From a checkpoint of a small transformer trained on Wikipedia: 7 heads of 32, normalized queries and keys.
Each number is 128 + 24 x the weight over the matrix's rms, rounded and kept within 0 to 255. Layers, rows and columns count from 0. Numbers have three digits each.

# up: layer 5 MLP up, 576x224, rms 0.109, rows 199-238, columns 0-111
# down: layer 5 MLP down (transposed), 576x224, rms 0.0866, rows 199-238, columns 0-111
# gate: layer 5 MLP gate, 576x224, rms 0.113, rows 200-239, columns 0-111
up199:096155143145100123121123118155129148149116113102159143120121115133144126117148091135118122113148112135152138136122114144146128119131125111149149120118135144111120137132143117093159201150091119142142115091120116116134138101121136075162118153106134141137055156133147144141119149131141160127146148135160135137116144121119128150136162147166
down199:146130096145114123147154139107124158141173113157120177093111134102091115133138116087149114134142113092103112144150164106119107080070123107125087115126122139167128099148142132122123134144144097124112154174150157163129143187132108116126141137111149122129160124139124094095144116115157096097130155099176123169131105165134097134132150105110
gate200:102099137087099103115140119139101135145124121127128109100117133154174102166150099127117170131139113135188207164084159139139139168167111108115110112115140125092103113128156118045099185118137097130136110048116135139101149103130157109164130115157161133121143121112142121136116132071109114089137124124149160081160122124106088149136083084117
up200:126117146162127189107109103151104117135145142129144116155121127120135140100104130140130104105114148109126083103144141148129160108095138141175126128144123144126142119170102145173145107114152163133118140159103125148176119124144106161090134138140092093115114108162107146145108133161144126165127117150109100192121104151142127127127171127149
down200:130135098096116080164127143112143140153100109125097119118128140138142119145130124132142150152136132129147175147114124112094103138151134132085127127125128117107123121103157120099116143136120095100108116106131132118087109132125145111156107126103157154123116134103140106119123129093112144092123133114160153088130150120137128131137104130122
gate201:114132129105161123120159181147145126106146128088154153118126135130165075124146111130053115107107137153150161109150091105145138109125149133127145112130094114127063130139114152111126084091126102129116101151102106112082107111135146064122138123050144084104079197143096156177103072100135161124117126117144137122134125145149142088134109128104
up201:177124122114109169131126139169119096144182135118136129098109113146096139126185172190137146110108168109161127139121120168121147138066143142115119191125071154125129140123152092133097146108187154081136119147157141142133079120124163129134167100152127102110126135106133091072126141125114099105121133112126159117127110127157126125155106093095
down201:105142111101141093115133109150126127133117103116159113137129120113121089146161114116123129107126134119148148080141160120143125126081157114132126120133095171131110113121054161126064174145113109105159073129122168133193118118149131132064138127136158070127153144157131166165160130089111179151095131130169161061141137147114121093152135160143
gate202:163108136113079127148170186109130142137126135146087128149114138121139134134155120107118128125128144113103167143132097139124177100128131113106099175128084117154172172089151112128117095159148141126145152167158171124154096155146103065070127109123124153146121129114088162091122129127149134123079164115180138147138135127175144120169080099119
up202:112126120109155120132139126152143150154124125124141119102096118117088119071124166133110131122093114164124126119147091142133139163142134145103116126145105125103094103156157187114130130109068105175149149136120171113111117135125164154099157131145100134152117076151119131163130136141138084141168128115172120131122113115123126119125136109152
down202:143135159130106133132122149154137181135117104140166118134099114154130094136115129108140112134118133101120121123140131100123113112113124086125080139109150081127148119119151114118134153132125108119120142133160133111107116122139117095107154119140145133142123167149074147106110138084130094157151139117087137141108102125127145119115166105146
gate203:159109105159116112114149135094131119128112103140114115174155141131078143124122067131161112158095151137128159135154132121147134114087118117087140140114132148121137183110121096128125106082120124085119127149119112098147159119125095125115128143131132107145120158121109147124149103095130100143135130071106139101134127138132097107134111124131
up203:112131117104121127097129092182115124127071139118157130133109140130118190110113116125122139108127140155125135126132133113118150133081133118143151105131141113135145128139122150135121176102132142162094122112123146132126116143135101112170127112132126141131125105147133153122170146119099122120115117118132129121141128093142103136109153102133
down203:127128098135135141168125127104132132119129109120115109099122147132148121115136126110123139135130109101129112128140107121103079143145142157141113151128104121127119111136116143125121134152123154136159125113141133126154111141121124127131167127120107091104118115114114109113120125153140146139087126169139110182103108167151119126130120099129
gate204:114139177132161142160101150124101159094104096108110100117121145116102116094132109122173118112100117145144099099132125121134093150114094105096117114127141106129110154115143150126066120116157111172134127134128124124143142118109141124110124115117149125143169122122150123118149130119141108127121111111111163132126124109126096078145121149148
up204:133146118099120116106094147158120105143112116128111121154121162140119138100147148145121149102116087128124141112128109162109116120130113121117135134096155111137172116134157105149139097144100112107127156105124124145184108144136107101156167085101147144132154101151143140087123131147126080088108158144080128125115152124151171129135147139120
down204:116077132135106125124139149123132150144118152167127146133115117129145112140097115113170131135155133130097113160142122151161157118145135107126136157121135108139140140127130159106137112086119107133153095145114151143131138126121122143111112147129098113108105142112117133170134118141113128155118070142148122106138159108122095142127132112126
gate205:112137134138148107176136137093175115154138136128121164123152106134104140147120106115108122135142122141159107169125132086120097100154152121152123114124125113119115158134099096149154160144117122108151136106150176104101191119131147126117126123151118129137111100097136105164152113160117117083125133151134157140099139113090114117099155119141
up205:135091129159133123131135132109089140150155138136144124172124114116149134112159131136148154130116119106104156136116140160127155131115111149131137168144112138126158107130125153131129102117147118121202119123121103101133138155086097117127142125124098119110130157149124136147110132121158126079120133143121091147172114187121149096148124085168
down205:142134109132147168107125181117125163121109137137122159139126118123129135150119110129168178140145089120074098125110140097172083110118130123143129132124127138149123120143096126153180126143113123175120117114135134100117123103135109086114111108155173164131165109128164105158176132160105120100130153137109082163131112120100124108095127156115
gate206:113148104127148138123147111113146132177160130148130153160128185075091137142097149124149135155126082142127138137097109140114132128137134107117142132139119107163100088123100192157127121153080116162117150131117167166142093176125125121137128165140151149151119150099180115101110064139109146168133112126151148143070169153110132126138151136111
up206:149215123079122167153129144081171129108132087116125119141111131097118097115120125156164124160112113121143136111143108108113170146158162088070144158140098100126140106140173113126157142159109095124141121124139107160103105123107130141085128144096172087132124131084154147122101131127130166157107112154109117128125155154107119168149105131116
down206:114098116122131144125147075142131093146108124146160124153159104131137125149078138136139084142114066139105134168115150176147141125093125110110128133120173116115105165146096133124104125112084126128167153127127157107139138133138157139133116101130156135140122125139154139105144136157098098173183123155149134154131090116127097123095137098179
gate207:187187141145106118134095113133116143095126133112121149081123126180137117093174117105135142150134140143118135135113108133111159138134097075085114140145129151113110152095151067142119133111162136158126122130125100117138141130107124139110132124100122132137103113124139170151171083128144158125113131137171103152095139156142140166137107103096
up207:141125108071124130109109124097134126105186102120122174123135143151124139142091122137102142149090111107084138105099131139147136106164172159142165130110132070120151096158119138096131131148130132129144094151096172162085154148128167156117111133118144121125116127113172099079090088120129116154133089125125140127127143102159142128143145152125
down207:171142140159141110135142128123147096077154140144062138100150113170146135154114124123101158140127115086139119098070111114165149157128122088150134146125098133123151100080123118125144154139160141147135111132137154150141144155121157157113125148076158137126122183128123089119112071112111110142095090160121158133114088112130130141144106102109
gate208:136174142096156084121117126136117133119139130117129102151129128124132141173128141134137107147129148127139105152166134118127136153165156115114136151163145092115107164126090139076147148110137124108100123133150154136144154126143161097123096119120089116104131128104166121124137117107125155133153088133111147139123106141138136103107105139112
up208:150102124113147084176104115108151115137127124118153197134171133141122172119135160128139129112135115191094140119148139120132095094098147131155125098101129158127100135127111136179114090136086110162162143138159132104114154129123097113117160150108108128110149130110120165154160117129139114097104139148108149105138144132134106157123159151137
down208:120128112112128091091072121117149126172125132071106097115195084123161128183139101106099175108164150126109096116122143103154114156149106175193072142155153124133151117136103154107104092124138128160146108129112103129134156147101124125141131146110148113108099127114136112120152115127104109132140100157110126103138138132145141140098102114117
gate209:143156106114151111121129125104109132114143133132144100154128160071123104132108115146132157140130098154102117140168130128113128105111143106108150079138176138147110139134109096089119122136091151153127119133127126147135152182127173141166162115138114129134115148140158128086140088129086144084077142128112136097138119120134153128089090159111
up209:128128065157097145056096133099123152128110152123156119150176182136133157126126133126155160150093145116105162141111151127130195094130116141090148112112098118117133126146180099084133138112135140154174113115145129131132126165153166145112176138150156060143115147148163123105130090082111151098082112145140116101144124165119134138095103127079
down209:123099141117083122088116095163121155154091089086115155118132136152127141136093136095167130105120123081135141132168206133168165149142126160132159087104127129112189111136121132145124096120145154108151084116166134082089115072143152140092132137174138121096115135133148151109093106110115121140167102127168126145179189158160129191128161145111
gate210:131104145165156141137148114126112136150138101141119116146130127129119125094141177109108161147151114160126141112141123095132132151140095136090136114134108170135112156086165140129061126110149132152119169137152131106127168170127172068156128128116155138119123129090129138168130085115143133104103151080151130155131113111134086128168104113152
up210:155121144151159102121110112196131146116166133155103062176167119145171158173118118121179122125137141093124116132132146150144165091127124124133127042100134110116128130146136116142132146122190148149119147117141137169139175138149138137146134152158108114124144109111115118108122135092127146132141119142147135116158139093105119119096153091165
down210:127110101098152131098124130127092121175165125133156145135122088102114119147132123122155141103122105152146119110156121161058132127141191117112160117139122140116139116141148155145136123153127125145132117119106101121149106121078156142167130147115061121109116114141138110134102125162132132142107106139092122152151141103150112150139094087144
gate211:133145145138126083138170123098128129108110131157120191123115124089110131107133101150151171153105124162112152123159102155146127152124133117124154160116128117132112156091117105092114133119101147149090130152132137110165102100126138140115109122157117152119136161110112127075140103086148120161105142104147126143151120151125090082126132143095
up211:145167161163083130115162139131154099097114149127101103101102120161123139116169142176131135140117135131116109143106144111120106115131148093145165160117123123113129132118117137152136133126164137096128142123115124110141127130137136124124107150117133130153108131148104153135122151131108071164092166187140059146122176140078125139124100097126
down211:156136122145108121115165085124128076107131115121106195105142128129118089107123047126147144107130151112130122123114122097133092123137152101136107140128129182107153140140114110102115162083076104126150118176095130135133085119098092082147139125151121144131156126166135141129111114106166135148177128115110135123082130122144114161132145159103
gate212:064183117120134130143101118113124101136151128177092151115171111094120123139134121121144109101114123164117127116144107081126093116110155160114110129103132111155125143142127149154118123142099130131157114131143123117142170126147146182147108087118127145125140110117138129122121128161102147086130128137120126144112114105089136104146133171131
up212:152115206091094108150097120113121105130116102159144145118174127120138126157103098095149124109131127130110128139148106146104152137114127148150154153125127143121138109130139109121138138167126120142134092127116115131137144153094121153138155115077097122162123114133149123162177159124129112112093130147138177105179121161132109086094121135080
down212:144174150135118159142119121110125104122159108138161133145173115166113120159127114137110156133146115125172158149153128124084153137142102127120123118113146083121083124090157118144132124147120101124156149130145101124125131100084124082128176131106111147106099141166123130103076133158077162139077108181095105149149098115156125158174128098134
gate213:159148114111123109141170102126109110103136157138126096108122143160141099126133162138118103138121155119124113091131145112110099157151137142145194130151110173100116131132155146071163118185112097140169104107126146144144137150105130101107091098118109149143107100118118119101109124142154143126114128143140111104150132093118148119127123121153
up213:136135177104143095157144148141119130115102112096143112127149151137075123169141093125111114086150078124145120129125131158092092150137138098107098163104090110169150100112143099152135121158101136092130087148167105116102106122138124091157144095102122137153155123147109156124125088115126117131124164133144088122161124162130121113152128113104
down213:164137142110109131164186149129118098119110159131114117108130158135159055139133093123128114115095153151140092096139120121153097113154154122137147110129121177131114127091116127127144135148099095185159081153097144205130137149135102122148150133136086131149142086133156154148111101124117127151099161170118110103134113134182142137157102142114
gate214:135105127094129107147223128125170154132137175098131123111138129137130124174155144131097111173156122120108154126148138138134147130113153097121154120165104140116116130103069130174125085133152103143123115136142080121088087153116078114121125137124140129119112074141162146154173098121166134160130138114142113108129166115153117115147121142146
up214:142118120119136089159165157120077062121074114128130149102114125126183099161149109107114136127158128115129103117099097097124157154133170162112112104099140103138104106122130187110127135157139064096147131142085127154089134119128143134114143127095114141131140124125105141111157178129145125114150085119094112138142135132125098130156145163146
down214:142153128145140126155084101072143107149126125137131147158168091125128130130089092174130119099111128136153146123111110128082140157136152126127117128124151096110122085118115131089117123130083102136099113143094150104169156101118121132163142135129136138072124172098104156131097168159125111111127145137105142114128122123113110080111143107109
gate215:138156185114109122142115081080166147126137091150121140099117132117095076164177117134124117166125142119109187164128069149090098135130135103122110156151156140125179107163168119135155138112129110082163116165166121142133096150137138121088168071090070150129117127140100116136088150136121138130098154134150128123112125144107188114090102104133
up215:108128116151129104169100155126118146135122105148123137077087154148134095137132093144150153134160120136117132157157138133162115171134087158136106112068090139102128130101094118157150142097103135104149169118117160130082166159164134143128146111139097127097095140128178134094180124156126122121094143131149107118105151103152109103156126166138
down215:143109162102116183101123112180111106112129133085132102157120149113148124120119146072148111069123126137129138110074130138074157087128140130073095156107181154156123094133147107177137150143177121090100134133132148123096131159149111126151131170095094123125098158149138096134140146114167153116111111111120100148126093131122151124099104139154
gate216:148115127157135145124139111138146155162113128146164083164147122134123160111120110095181069148138106127121160108165127172087113110140113087107064140188126139159130133100129114144134114132125124111121122129128104083123173132093120109115097135100109128095108090114103142190130122129129113160091173112174136099144115126156143127120137113131
up216:165101167179147124129129129110159161097146135148181114164170148121119151089075117111160124119129134114098127127147117206133126097110133133124125128173123115149114127117151118116151140151157163090124127128146094137114203119174116164108135135120118141108091067101128094116083151127117107159131130195138110127132139136145093122109123106127
down216:098158167125134154085096121084110119092087145125138127123132112122207147158110148114153135119108153113156166107158146187112153139085158130117116125137089124078164132112134127111163133130163148117123108108127129138113184140136145142136110133146152109125094107125115136140106107115113160160105118137108151130131131132130174121113102112150
gate217:124151127150115148144096133139120139130098121122171142111162146111149121081086145138181116171123112161126112127112133095139147122179107111121134157116138148137094121148109111126117105101123157169119135104094155107124123112114132099122122113144137155141120101083156161142145094152132148151135091109190150118066137130139091128113124148122
up217:136160123125118122087118109110162143139123130101112127127128145138093136187096185156151108101117105121108139106157106157123156122141129121117169108142140126103111159135166107123116140133146125133125164141108107140126135119182152121180131122113104131129094128125132133130169098131133117080156139156115145140112138098108105135102115098141
down217:150161125138111126117124141112111117138122148139164050148136126115171133091136121126149140150143117096103140132135127144180087104140137143104109128080136156129090077135119132138123126089113132136124145135165114084146105106090130139076131144128092139082138144101130186110100123122104132127125127107136099104118122126121156112112130162121
gate218:130200145119124148192135149115141171121107123126143164128122116114101107102087122120106148145166065153107159148130120139118107168105156149113156122164117138198149094155102108176133115143109111115168131114129115108131118186147101119148143154148151131146138105133145116123126129163137109121097168150135165137102156105133168138111154110090
up218:179109110106183124123148104110101145151150105144097071134123091095125068127151077160114101156127146115154103101112120121133139124128148110157125137095128130114149148151115106107114179134123112154141163143170107116099131120128122124108106109164124116113159115170120099100105121111106180096133120124110116136125112100151140111078106164110
down218:170118117127184151153142075092134135105148155113100125181109145143143143100151105155138112191120129158131132178152108142093122143119116132140114168132130125131084144198161144173137138177098120136151113120145139135147100131133103145097139119105123132143154122181142121117071145125106116145088139131121128153069098139143150131116149163120
gate219:100147117142119104145107130094150127128183144187112168115123156162128122123106118117106095109104119151082146138153115174110083121116122120111139142163139109155155135072121117096145121123097157160162137164129147121085141143114137101150129164135132161134096161117127101101185102104160162157095171121110106164154138093116160101137122111155
up219:121154120067140168133119125138111153153119091087093114143098122132160129099127089143141142113153104126126125104070122117124082136177129132121156170120146117108117148094110141103085139098104140159121130115091136106098059123129091104144103121114144201125160112097130132196150065142110103128158134160154144143140113094118145098117143100180
down219:155131136090141142135157076087123111140112123116131119138165121095138132107146132152099135129148137140133115142111131196120147162118149139112116125093118114069086147110159096126162127175123145165133105150120136156142120105134107080130123106158152109093141122153136155118142099125108175107131065107117089107093118125144093135079130147146
gate220:089141107114122117173132071117143126113148117136082146119115125141119154136129136117173124129164148135130142125160129103103090137132124097130107138161119184121169152111139127134107124114087146160150079126149106098095100127095128112109102115134086137094153167169118132147155125129155082141100112109183155161108165086164120105161156144172
up220:164093201148117099138101150150165118110106158128115143119123120135135124107125136074129092143128119119102145148138126167131115114113113085126133090132137121122083165147093125143147117091133157152133164135153080135073153115117128093064093091131130121162106122144139184141118109102177114146136148114097135119105147107110107116154122122134
down220:123067175104169135127136166152148129147120122118161146106116085101124135142119123118147115153148082117118140138140119071156067076110066107094140159092139125134105083126102121174111114124140106132121121124076144144118135144104101145096126108110161152163140112141131102127143136121169122125112169116166131128205175133119140115141127132108
gate221:127125092115163126182136146129140085144161135133122115111178145125128117140083106139137066118129132122110133168151129105120166123105102162115125090139108144133128106110145118127111084125075116118095125134150151132127168129168124097167141143083129149088179119135136178149131170100094134132132153106150148146129108088092132146090118194105
up221:145133150116109127130142157130110124106105144102134135155107099145118142155162135126109135130124151082128113110119115169151075131094114068145151143087175131131117151124106129136138156133118096104146105144129117101130121094132117107094119122134145128121106103101092093134144092107139157148120092116163128163123159117134137137130130145157
down221:140107134126130165161116086137115115147127135094088130138132148121111138129160136101157151115094106111099116115164114095134138111131146094129090133155133171096104117123120128122115130120144153097105167100135157132142146141122141145106133140117106121130149135116125130110144145198119064140160139127116130101145114131136100110121148125122
gate222:151138132128169152179175111123137103137147151105137106140111117123097124119135132148140088150130140149098112119095084113129129152143108116140121144150133146123128097144134119133110129119123192121153122124120121114133171118134172117172128065103130101120160066102179149159117147179064165160131145109178089111145109116091128117084126113120
up222:167121139145111161135155145150104096105107118104139139165067164089141143149110141149129107094148140179173118112149117178131107131111106102150106139139093163124123152115130134138083147136127126168124091101162092143132116135112120100114115137139127160124111120094123115169110139138143141136137096131155144144152159148151118121124130112203
down222:123125139099120126130125150173099155148111055160122095143119100135064123095113116117106132102143143148117196106167161129141111122138113120094155132148123144135085106112149112104105131134117135112139117184109159104158109085117112111154106110076121105130125091133125075184116148113126126109126150115145123135161144121134170094176139107152
gate223:084139136142158127114148122099167112152095162126155136145129127091118110100121124120149144144100067173114148125151113114121098091151144136159176140122127127117124090103075134105107107183051112125167177109148127147156117139156136118121122125133117149126107125126093090106134102145086122148145139138144154131098092145120157128132113129096
up223:156170113135062127101139135155148110081132156148101117150138127120137117128165094120148141111118097122119115120127087135119129108144140128131101095160136143135122093126132103125132160138176082102142141151048187112142131135133127109162150145142150114149102123127123160131137112096142129143113144116148117103206150163072112132121157094151
down223:128106095151127111139100141126181139150098126185175134128155160100137080105116139143145122143109072135115126146131114152142113139174130113163141162110154114140087056104096113113135081127096091113133187128128144169100142081132093134118145149108139161157118134130118087157103069159122091102108161151146142142123092136122118110124130132116
gate224:139121146141131096182170128123107110081105095123117098108112146105157086117120101120139089126146112131153130128145120149141058121143137120103108116096131134155145112090129150116099103132126137133149099106140128109103117119059168107154135158080103119166088108157116132118089157134093151123104144151146140143092130126120125128099099097122
up224:117118099124133136103116144127146086161106154164162109108093126124114097115117153107111136103143104141126117144112125130107107107108185153128161141145132133171128156091123141110138149159093149129141142132136113127115131169144129142122143122116151108105151126161120084111131117133131104121083135104087164123167159147088139118154144171072
down224:153130120151147142117169121141102174129132144104137128117075129101125085144145096138134125148124151149120151129166106121131091126142119101145092140140133150119141116138159159127109146088115145149143121093164105116114149121139181157143099153086089105170123130120140127105113122149148133108124124154121113131056120120171145131126102124118
gate225:125103122128169126092131118085106108112119126135119095139158148135087128125074077097148132171138107154140194158192142130116114108158113111107125122148134105105123165126121135159111093115091118110161152141133121098126148169126117111127144155112117090115154184162100132105148107159118090172104124148136158145113119096157141101167096125119
up225:166133123155126100052077115116104202138109161144154111144163124109082152098132115110088157190158140164127155107139107098130111072164112113170159142137125126134092129112163135134143137124120114125161110120135133123133140147172125107141107162153125153122138125165094088114134144146129120138152137146146091159112111085135137148134147114132
down225:156100091139097108088121106094168136186133161086164086155165151132096110125127131122101113149128149093163141186119114126121109129157111161117094130119126121099131106133130111089140147135138113157094115141145128169111147147162121149150131167182147127102138136143083109106116171097092092122073131119143135093124117154120119108133137136119
gate226:150139087161145094145134149128084147182139160120121161139089164130159138107119169168149151171123096146138145107159140133156113122167108106154101115149128145145081153141098115141113119123127148138130183147123152112108126130171167143137096088123103157113067088075168136159113082086128155110122130132110133111110130109165128148135143131098
up226:124112130131137156134118142116123124128138136164088094147123132132095128104096115143150138147128150124146126114142145104123153148101103143145139178111149173119127203140143075133157101075096143120144134144133117095102130130111093092154103088120107156125085083143096115127151138129146100121147143103120091083148062074171079143098118134123
down226:125124161119121086119153146124094124133105095149108083115127132123140116158092136087143133102129106160141131178127109164199111132183136117121126127166096126141129113115124139120103133151119128154143137104137102113160091119180129144107139137127158132105160143093119101132088114089139130115115150150173131182110155183099131130143144168140
gate227:143147117153138047141138111140079170082129141133158117088135135118170127204119108110158096129127143113084119136146138124126162088104101157120088138137121173186118089129107121113121108136140140143128118116124152108105135171123121154131140123146128113107075105154120147164167123093120117137134155107105091120144117113133123128112099108139
up227:122140132128106081157115150128136119140123102127144129106103103127111121115165098161181150134190136105090115116124129178128144151125127151113083128145105150134174120113218153131179104138127158114126149114141118139143112155101178085145116130152165089137122140157120148109152122116149124110107152134119121149125109126162136178141122118106
down227:115100117112136147110105095136170161110114135089093117119138103147116141162119121157142142091117145149123125183150122078108147143125080142138160117151082098123111139117106101095140143106120144109137103129097136131087132148190115113121141128116172123090160179141105139116112102140112119145165096135095101097137166141115133134078081127112
gate228:108158096099154103151103115143138095141110151152149157098183137120149128145174147146160113133184092130121136122160068137109151114139176081135103098102166125131148134150125144129114107142158121145140119144102134091078154142142156146135124135136150144127168078131114114164109096150089168128132103136100145089118137094116136184132136187127
up228:134081162165159136120111124177122120141174108103156139173120134118104121136094132115127151155146143136148177139136117121142113125079116148129139107099152150103078112083094114145092143139112121114096121134091141094178147134142125098178137128130140133087147150117113124104104173126126178135122138143124164193103110131156114139116105116133
down228:113147138129143139165098117146149119168092114115121127094175086142121117120137136131172117142143144124175168135092097158165125167085141110141125104106176139141113098164092141106125093137175139145134141108130090115125160108132144109083115114140100117130154126111092135122156139146084172144089107140093124123115142107140118176126112144138
gate229:164141153095157100156146140132099125129094110114120110098116145141073128157156106145106152131125134119106137154136088091129131113098133151082146135129118120145153143116120111149125131145096120151124134121135119134091127160120123094121140109117128119130140116128124129109114111126133185102118156142115116123118125133075128098128083175078
up229:130119143115122167156137164103102101150088097063112133203096152144098155207139150122133154128094126117104163147139095121140113123137083122106111115128112109131141148104132132125148117093149112118146111112110139156098122121097165103144173136121089150183132122125149117132112127085136139134150152131142135125117113114097114132127102109147
down229:107105102114123140116122150161151117124141175112122102170121143149150160152119129092159171104134105081132146135134135110182117138191090096116125113120120150110150144126113140100149134137136136087161139101094178130131114156111153143146130111106125131154157157084162098131117143127100092139167106157113159129136131104144092159123133105166
gate230:118115041117143085157149089125106114130145147153139112134115152148118142165148095142150105147131141106151107166108093128085160143128158130122079118100154086125135126153114096102084137108145193102168137145122124109130209126117133123139131094129104134111132116143080138101138132143079141106139113079165154106158186114143128138119132172120
up230:138127103114111131151132100155130117123124137085143102127108156079097105125121109099143160125174117114138123130091154121102138116140117187158127134161123144166174104128100140170169129128108133137146127122147130090130146142109157109080128125101168124172102169123120120107137127167153156122113165103137122120070093148182133152161141066129
down230:131144112133097126125136168135053119128158138147118122101145080122137136093181096144158135144170139131103148132140115137129107138083126107139130122127103153132117136134098124111110137105138123201138162127121120137113165100107167167158096122111118160099137174128134063178130137120144113102144154121126108119120123172172173155123148094130
gate231:101148095154167078157138170117132139154128116111130176191163162123139109129142137115143121140180103116169159155129141103118127116126144146118104144137134166154110120085144122119100100121105103140122134129112173144131125154116093075140172139131125092094136126143189102167136106187145066176127103121171120120186120104125101156174143110080
up231:137154104097121133162163141108158134108101123169114107133122125120155094122105148129106103156141138131093143134132105143115139127200132142110138142077119152112105121130118180135144178101145128144127080127119120107088087101126155104095133129130122139132144145125178106180139104147110127153114116129131145156113159140113123119164175117131
down231:144143151163118141117125144103124135130101140119146168147131136129097148145129125122100120129134164142166110092131107152070134117125140141153093148145178155121114124089128108135145115120101122170148111038163120098105091107184152071149133144116115112143157134121110106154107146126099151156115100163129127160124143133102109122139112112137
gate232:146130180154194110166128136090117134123134118124074119147162139133121154094101134115156107152147153131140125122127131091152129147090106128088136154149181143083114103131108140120121140141137105122103147153144105092138164145124170068142138119104117159136185088125123150107154156133165166126118103099124119084089118144104079086119117178118
up232:155137151183160102140096148094148115102130067126141130127192155151147115150119154103134102154096134096138100092105111124131122109176114155121106138130133166092129092102130115134097105105157086085155169138092120148126171127098132175155134117097108167105104110075098107140113117113124158111146097142135140129180147159072109189116139111125
down232:150154118167125141135144171152134131177144128125107154135137113131145151153157126138129126147142104082116151108097131119128129106130160089151129119094138109222138122155148122140172112107149093156152139125104160090088129116098093091170136137121101150112133129164168135113134114148125154077139099117077176123125129142105111104123114077150
gate233:141153118126105117135095142128116131136163159079120102108096104149107184174149102119105125166122159095128139085141148160144095150144095159134137139143141163147134109123115082138169137112135174115125137099144114124103123158077165142136165091095117121133148113111124128141117110142116145098158113115141095081112126117118149127100121138111
up233:110132107113111141123115108133145107085126133061108135125086136117112150125153105115124139112143133103109173117091135179110104167100108089160105093173151136093144137169120101128136140104141129181134129095118108099105104158119134129158134155123134094122106135123120093133147136109142132157145128179122099122093119149094119115100176116113
down233:135087158105153091097134114130087145142124121184163126107080145143152098140124124138167121115103076137162106184145109135106164108092127119148157146086080126119120155136167151143115114133158144136156109129177151154134106143116141138149079134163123119137117111147147121129087114119084143148075161105143128169126159076103125144143156154102
gate234:122150118122129074157123136087118145142114126113093154135120173136093181084153102126152091117122122129118156112160101124103141100105124147112145128098149126147139111107121083117179086131089157158127149135170127105131169097103096124158169129158114124130157103123139143131184128161136089134111148109109127088137081121151147099154149151143
up234:114100144136130121138149155086115139163118107182113155143127099105113069138112093168152136132181129095145090150116114109105113124091125147075085121122093150146113114143139126109097197162122142121173127136115107138089125141085182159116127108134122116120113128105106148155142159134166171117155147167177066166103156159098134136139101122093
down234:148146108151094094093099143119085142105083119173119146112131128114104125100132134131169115099166129120120142120157073113138123132117145161091123145126112072192138103100110140099158111127131133164143147153164134122142124090096127147156147118097099123146130116118114089132149125144120141127130165117126149122152104173135137087177152098133
gate235:137117150116138138186174156130160168120128128126095098112138127106135134105134110131115139146137182124133173118162097113129114123106163119162127148121133133201116121117136096146173110117132136095152152162146108136076137158143171079099152072108123125111121118152133074122146158201159146115102173097155098126122119170176155137111132124131
up235:076127118150120140082128151076122092132149111109153137128129099147185141079128117099088100100152113113168091161078150146114089143148119129139141120160133151137136147157108126131067133084118129129089109138132098106116135124135165133129102154135141183140100103122160107132133088078121181119119125090149164141125126088134117152102101137158
down235:158147153173120133129142154134143138095187151178112131064158163101146127112100093144120136152146136122117178107149134138149106125124113175167114156141132110176125121137144106110131130135135146081126157128145149135092155166118158115118146100149123151127126091161141139116145109091172174146121103120107148188130072126160127147128106119131
gate236:132169160096158139165200108112101108130159125138175123123108167123127117162121109119140086146092104128076164117063124128104101161077142132139128149149146116148134131149201145093145142121094124136131117142151118112160165133089201124134170095102153138137120107172153113177125103112136121158112125129153141090163152119098109135118112144179
up236:116109118129156109138156103096137144113139095100129058164072130149168178116138103126114121148129125118111139124140139100111143123131135096112134093101128142109133119127169148134143152079121165108111088129145132113114109130098105098079166141114180150121116123165151155135109078107140117151142076149180151130187146121118066145145091147127
down236:128116117091146132142110114149105153098089152074096091142141119114118118115164081117145127146137152108201095147129165142165066159128134153106129102131114121111149118163126151112082130135153164090103099116120120138110123142158111114146143116197148099105155113127095128149082089141088124097160131156158147147134143098136159127193132148088
gate237:091131083132151110125150080140138144156110148145134154151150139129088160081114128137181157133136127148144144151165119079149144162110147096113150139103129117173114151085129107123106087129116109152133154115108056091104157115094185118130132102103147103114134105122154145173134115137098144138134156112101187147127137115147086129088123167127
up237:122109136122138140136155127153165107144104126128102098134123107105120140122080119159127116115147115118188100141087124124137147170104124117132128130122128106145111141095119144109162146153134116142154131074127137122131122124128125119143092135131115087136160127125148161157173148143134138188144113066103117100089126078138120115120130126171
down237:135132145110113127127107152124120141118144116142128108089142082092134086199135133139121068127125126139116153125117116135119096112166099148099089116104111129123114093151165116095139114126140148097125127102158168148118119134131119113093112139141107152159152128102089167093170155107168093125070116148138088139113118151114172123164150151134
gate238:135152168106138102124116162106104110131126144120082123156126163176142144122145124129102115135142102156078128116144088127115162169168065122110128159119116122163148170120124077117090135127115100144153140132111089145168130157098112124202170132087098106168130150107103143098134141100113132091128131114171159145134130116141129118130088142129
up238:081166145126121119083089108133175131138116127128141144116102150139132126114119152096125123150085099180097156082090103134144104144131099101129154155138108116133111101112113156125128124131123107097132171131108151137155150179144131092159172155086134131142107127154141149136116146107106079076148143115138148187098093117130133112118114095150
down238:146128114152111139095115103078144134144116107112150146140109140089112115148081124129129104126112161144188115139107174116021128162113156135126087146167127148098131127146138151116126147166091148132101132142148149113117073109152116110087097164126165123141125133173143127141138130174134095092112113153118082113050134130091130149103095126130
gate239:144179092078188151164181154123133109122165102155121163130173136132105120131127136156171094119084123181108160125131114118075111109147153118130152160198144141096106137089182160110104111107152108111163129152134144126154102115156135126104124133134130148095169114142132099136117098166122132142132122167143133108164087164146128076101125127146